Part of a small language model's weights: no biases in attention or MLP, a variant of SOAP for these matrices.
Each number is 128 + 32 x the weight over its row's rms, rounded and kept within 0 to 255. Layers, rows and columns count from 0. Numbers have three digits each. The size before them is the row's rms in percent of the matrix's.

# down: layer 3 MLP down (transposed), 768x192, rms 0.0973, rows 326-342, columns 0-191
# up: layer 3 MLP up, 768x192, rms 0.117, rows 327-342, columns 0-191
down326 097:117053077129190133179087140128104128099147110128073100128128077109165096143123104166122164101148097115111145096132177122106160191115111113134151103153091182110116151109126133049160095178108135129095162137114146137178094109109202123142125106155090101089071108107112155141111179101126126145155129215156139124084129111118114137149136134142177113139177154135144127179057139106033143138094112149103149116127129087132144101177171071130175141101077122142122167018117082132125167141127118108134060146060170133095127100143141154129181154162132093092103181103181111149125095141086154114
up327 098:134121170143147144159145140089160139080151124144162103161142089131110101095137085117112091142150128132114094095156114171085100133114120117123059162130087084181123116150148170153188199141174142135104134108159090076132163140070143127140185110186146147095123120092169135064167112123141107106155121082131185140105165148136088107101117151129091153163106101145122106140119100044115068078144140114126129119066103204174144107066078137166096213134114183115174141167109126145146129126140125121129171107111195064150173190100122163127160091130139114076131109087075120100076111195121108170
down327 098:185167162078072121109097129137143134130175115160138121075122085133187147107119102169183128124160098086114190137138220145085129126100107081113145114168168071126111115141105103142118107136103042092082171026143148124127144149096169127139136136189122107119094092170120107085072107079182154115122145131127128161101157197115105094087148136092136101123135125074157141070113129109137158068093119099083135147098165131046155146087163142145116140087142090161156107099136148132113129152196140161095106100121132143176146106192099121134136190137087131137164103126082118146169065119150132138
up328 094:121087111149044121087113087111168063106132083113085102159123152158112116096174167173088134167108127147084142135084119205104150180059141143137159175146132134176119126152138143167153147115164105193117085119131112141137112118091109098206185198162136109182110064110081176195118125136130136149089120097123127144103117159073103098139106089147142124145140120159128138144108151180167080173088146117170173150108120147118097125131125078133093182080156148142033120112139146125148161109122114131030149105106166075099136166131135114098132148152174091129082106101169152118114096142101149128
down328 100:151121132120146154134135127160104127093135143088145118121088114127116136133136111137087109124200136111082098164115091134107156110154135112104111091115133067129096118119096096124160177161161125134133199077095122173105159134163144084157119113158121141136082148160177045101191084158117200108118097074126152095138163106085172137129121170188168152149164087085097088098143151086121150181137094108114060124176142175111045063118097176149105180186170154120163177110174150157093082174151118110135136131122210190113120131114104119088152063149149159106120139166119154128108166132097103186
up329 118:135200059113205126158122136111141089107130123171087072134116069136101144065146142108117086172120135083150152099158142081122141110120108124131150089122137155143064111197165138081181155167125169156112129151113153052151160071094140113057103106113217124198141139095184108115117074111077133101108197086143145145173134119189104138137102143110144051075137167075091102097115080110129172155097147136127114098164101149147165154127115170137126190084084130161134143142096098157148153169094127150134155121103165134148104123123117120135119148112149072115088113112088081122109147169125144119
down329 111:130104103093210131172116148096126105133168108160085115131124094177083120090176217143101048101157132077153121145118148106142146072174098089097129082083177190136149111150142115038202123096139147158115159168104173074120158088093132143085136121109195114104154141117073149136146092148101172107158151069163174120159094179160181135118158115117185094055112143132126135130155095159111123081106151160162107102156162128131168166137124111155158121140116120112092126121118153145134122164175086176175150105121081176166172106108127117125128127122141147169151150062105142090119120146151163091
up330 100:137138094116147161117140100090192140086119083129081092179160072160095090169164113109130120158142182072150139155107112146119116128136155088145106175110145184143116144165106116093133113133171157177121145129182143150196089158095172127119213137100099142138131172167087158148171151173138119175073161126178169155099126063098124122161124160119064145121124074074156132178187131085087135061159144135184142146162106115131151112102128185081154091109111085137131132162124131107178162094185127160130131150082127135059137109184106131112138135125073140101176159081112180081133130099106098102
down330 106:125131136095145083099178103105074159139106088130101100157183133195168129119148139168127157121165183083125144157135158172151169067151111098125107132125129159152138104101124118105082171095082148112111141133195183081137098131141160071136160129147136112115089112131109163175122105141130072156156166167133131145106156106122176103095123083138109138218126129084153066126172175141127101170162115127138119144112103096093111128119106101094008114132111114167166135092086170097105159074160180146077156137135135074084131108079115158171144125193149116144163185132109170133070110090149069165
up331 101:149131132168168089104118122190141149181028110148096112120126096114131162158090113097135152196186112134089117132141128106079126131120091117151098138113106139119149144087109131141149153161099192136130122123117103149103157128137115126153160210039147109126106153177192089168084088081192137159116097147143115125111154109111156119114179140144107125192058099117075138054129128134105107124145130030145112111157143125112160076097160126194116067123118149144124111157128177140064136179116155087139189152150132164107201155123147118179141170166098131100098123127098126114140101143115092067
down331 093:137128108120140120060169127075132101092173110145122149146126143169144121095153111212131107087137141149180150144138164119152128150109178126090126140127184108152121089171110098107073138119087071123111124146133153145140123121178134102134092133194135082148133080152063202066167114130148105114183165134094107137143086137095141097137155140151141142083140108085141067163128165202122122120169099199130078165076144129096130088139071145095149144094151133127099172154111181126090082133085160168134093139126057090087070144107092145145097107119184178166177166073187121158110090108117156159
up332 123:101080122185127132110089132113131113114121141139114073094124103079134136147086082165134117163149110130156093155138137094099171156146103133145127021130101070136147191129148140111025119151109143084091123155162087105113161105081117109112122150118099195205120130168069130071118144129163086112123089111070095152083131095114103129105092122176125082144128168181136128120156104176092138072156170040110124143066098153183215175136096148115096131109178155175122132141082131138116151124096163136142130184122150122124077102109107116130092111161120136158135135172128078139120154155123170169
down332 112:119092120126131142130183152184172136097099118136126098168136106154115069142182082139155190092100212132113120140119158140141104157138067065091115173112130136081125135155134119111159101104107103134184117173093124148105085135125112221081103133106157081078159144109104112191122178120130084120141136123180173183108085080139189084159170155075135085103127136121125111124118176075140113063114100160145136145062085148146121135143146164159134111139167088161130172170152175117154130149120156142055099083077101121115092127118145104085118157150144091096125111131115070093176125208163142115
up333 104:129105137118119184083175174154197152161125124090166094146050182130069138119112113113140104169123153114162119054081163139194145100107110093115123195145134154113125111132111101176129091104175153140142081141121093127118073126144165144110143111126108093128180126131116111169087176139121099103132177155155140117161091073135127103197115142134204133150116150113112113124128130146112103155147145165136151147138105094138152193082165111131137139081125094118115160154130089104143137147136115107109173065124177039048050059139112160137150080196153165167127143091120171142165080123131139075
down333 107:157162131161124119184113092122079115149142115178112179200125106097135126137131090109169130130123130154101102152116076086117118101136086114149145151145146096146152118115123107155129082090063129103137166146163118171112136098086125121157034125146120094125148199121108127147090116058183177113142143106149156208186144069127106116133140117128108077126168162153155107029139165136117140168204154133137179114098112139157085152100108090070085181118085141127147145138105222131177111069064180100139108128118111145138144106092085176149079158150126159128109105177097110118173129136126112112
up334 093:129127104108085060124138124184116155168198100063100082131139069144104132172201117084122103145060133121155122118100073079152144161139148103093142100151155112135131133090098139094161123155124219152110175152106136209106102159116119151128141127064123128146136170078068094121083150129161098128152144150100108113081113112134171072147133157189129153126136154064100161112084083094158152084185106144130120099073154095119129086138095159083155080096166122142163118090134118144115148097190094139105162154124136164095113167166149156149103166164121141109146190099101095145103131067128117066
down334 093:145164167140113135160129084128145138077191145155111133169085123191120166198117058196135137136113090111089163194138174163153114095112054109092119132140133132190117117136077114138134081138163094181113076132093146146125140082107128149107137097081093123124113055165110177122124064139126108199121139131114131107115139108136169113135139126129130137099101101125130131125112172121148127096123110062184133169123096053126109153112126134121150089141071111143174109147136108099149086128151152172027084131097066119131214153147138098121126088178060145097099137153153115151091065151117099140
up335 130:093092067138090141087119158123122094105130167116151160113122118128125084176137126137177154121148162097166123149087180106129097051159176115128147183108136132138114106122133118153146101186103095131170120142124150085117131178133093108149134076106090114113141127152110068186148114072168104130092135142146169142090083171096199122120101181118115117079118130087173166075139163112174123096089212136080082110173054111115120119164144083179107146163157151145074165148126112111138169184160162148087132144187081155114066110106087100116163130093149115115093147066186075093169121097126158118
down335 119:099086085165112128112125124101196114124126128207117110136116101071130160153093137128125076109122057139148098085179135178150159166156139136125118083089122142179159115121129129090151134069096175098127135150132094084181149117137146105114157116134106126133191163075168102077178143181051097156116139141141082075139109123126066052141122076144208118115121127099105146099138078154128134119138141114149152190073156084176162107109103113075178147125069210089099123114155154127093096096041084115150135098135134166091162115143117171140128114141127142124112097167142139106132159121160177113
up336 103:119111120104155169121153166119127158155096118104189143090149115112114060076183155123182186161155060142120170092137153128110115082139063065141086108176165155145165128138086161139141178130175126153212121117155104090120131096154128143119134121137115116085130112090162171094118139098167088167111131107173100148135161178136157114087158140089089126120098146097068120135131128130120152129134113098090159131175095159164081126087170111104156124156155090100168097158180070071113162171196158138108133125098128068160098188113071109175093125095107030138163114156120087150110095162111130114
down336 102:182108108143071155137173110143194146078142163114111123157130076120171110142154131131211149133151161133143092150188099146155106106130126119153125139083077119095149146144133124148137188106176119158189105101141096145092154091193119121153126063153114148104127134117178121117121198153137157118083070101099146075109059106090084115164033118123080132086145184090156162119120105102160170152114121045142151091096179124121141114134153076126111091158153140109084076129130126088130145092127129092083122096127170136168082182118136155141168120150115073071136119159144084130157103172141186150
up337 106:152104064158132085112059041129108132138172149111146123161147074093121157111140098123182143142142133113061132162118134139097152088123181119118110165164141144139136152114125139113086102148200149166152157106130143111183076162135169148105114182108137074130102093077143094133074098125117112051076157126121167111116119140133162131165162149186075107157165191091183134092104111123165174117165183168115148089152073131081154127097170179154121149119112079118127152082118168148141095168117113123087109136147130088151062143171097129155112164103195101117110120089083113197147105121126152066
down337 103:168126130137104104106105089134176134163190119153097125131071137161113149112116164154134145114189064172147136175123174083185148156132091120163088112086129170131086121115104161136165145161115112180148150108130211120134142117092157220121152136063095094084107084103154114112098120114154159154075131096143120113159095120103153141126096100172122125130143144169096171115106125154129097145101199138129087179140154121093126130028116172073135088080121131131125063077136084131060098110055089090196137116083154147090191103130134131144127116147136093112121176124146153107113077101160099145
up338 109:135099131170103086165135148094131146053127141127110098114087099109091127075152126106132137133144117180097116117117153133147105105165083068183125124173148109148105093061197141147133148173157126097120086121116129149106202164150124112067136063132130115153099098119120130095084068073148110141083133155125104122112076146174134197081118162099153161209113192113135132151105099117122147125159091142167134113122140167079066143137195105183061084080111150104100172079177098105152127142140166068058163118126135157088106132093179162138145095136139127177102091130122134105118131136072108084
down338 109:158115092126148157128157193097188153159065084179115114129151111140131124097088109111101143112104165158123171185131124129176120117098183109121078186157131124107184140161115120100164185134110094122146139057134066139148124112085123106110132084127115149128000184111118148111137177099091128095107106124099128140190115120095137201151073112078099109078156112145140123105158135115115121145130103128146098132072132127168147140141119042091094118110145146138127131162133151102120086102177106105091081130049077160117180097107144093093103163129080084101116143160127159121129109076197087146
up339 104:103154124112132120185106113157105131043157136077136127054118155204165134107110105162151152165053173100132099059116184111158114135142125142067113160123117093123117126144131145136171100112118094132124122165113126102085098096111109126094140138134110068146117153112139106165127125073179073099123157125119076092154114134113165161114104090159104148182122137082135179080060075153129099136115201164120221106202133125060151192093137117120144117102169185136116117076154089098125130092134132157072123130116096126192103113135125150099155124161132098119109151115213093159121114081113117123
down339 110:171153166144109146112181117112192039110079141132153166103138055112158103157095163107104090150076124075139107107146131102128115154149170132139119143140155101080110137104125071159165116138117139063163147099098139155105133165175170164092141182142127135173211122164151103119072104140119174174155168088141112171151182153149123150123151138133167114108085102118136081121156146125127111120164037105170076160088094084116107118151173147163110115179124123107113073087101147157102046164146167149157128138193168104106098134139142144139125148091134073154068144144090116100145107129061107086
up340 109:144070166147109085136185143103143173104088174113180164145130095064122142108147095134119161151107166097132141151143075123136139109049171118184136158131113092100115119117116179061131125070165114100116125143137125165119128132176133139128148153061134127110166090088187139184087111157168110101094074150183140146125151191084101139170094143167131057149119135059132089132136100152113100119113105081120171121085125085086122184127097100107145130135078090191072147179137096076145101149146127138148128125119159143167127111204189150098138095079127103141093142093115089137106117052088117092
down340 103:136139105155132146089170145107127117136093083092158087124196094133131191109155127168155140072072150122099175094185150135134082118096126113171126119155144165060148152111138176132152135116109120096179148151146148124162131180073115146165152182113166131145168123157114201147119106123166134090102088158131162189156130128114123144168103150105128116077094200129108126174138108134179081102129125132168105089106120078167142149151139119105142148153137151066084151177124104112098130134112088159121180115158118247175206171095154125128161121067125118159115106085125122083162110054189137140
up341 108:159139110076170133097114098115152156126096158109138121097086161074070150094073114163095110121184113139114178174142150160132146117132088118122181123112131100057117132137108132144148128163082192149148114139100191121089105137156140125100080143134098145155156128121087136141118131165170138078094097096113088187173106091104121078097192113107148131140050105164160131120132118053100102136128132086094120130137134141139121128119168099126138174160110106109112161229060125129119120108140159125109120199147171135121107105155127149220112146064092120114209116191210101158151150159136113085
down341 099:143131163179123172134143078130124105134107136067108135198114185161143055151074110101096104087105119157152187141162069131142142123162116114093131092129169138136117119085104155123164152161123129113159150130118166107112182177076093167138109147087119115138146123147077140146122141131105186108143109080138170213181190170122148161147119158143123102161111081144165123165194200054135172132138134135145117121108115139158115138157168176145102128130121134146153157128179128055224092090104098093125099102124086066088087191146142141169143151110094138108096157139071071098163136122137118149
up342 094:210125138102116108113193136147197116133167085088163074149117113110107149169073119193146109126113138178080079093176152142179150110078080092115114146130127163155115091127140101159177124171109126137156114149144156137123109125124100099125119063182086073127141137140128145120097121073172169178185106116153187085178136136094095111159137132131086167114146159164124129148121136110143081118123160149132105106126095084166221142088133192092145105112052149165137123130124056129089182128175137116127119097130123127140126187069160107086135149160188108095181172112176105133104110142105124085
down342 094:138156067149090103128180105132073094141123118105185111166107117097107171102116134091099120145142096106147137143123101152111187105134064142088178086166128070116124061130136126156113153102129109133061109145119096109115203140108112100133145168084086148147132147091105145080096149091169168107146138147149142093126152166122076146148095148116130076102192127108173096135138050103109137110168139102096090161105126104135076043128138124147163116121117143118079105056073173175146149125152122071174176095150091214141197176128133110172106163155075087137138089116139100095152129163170109106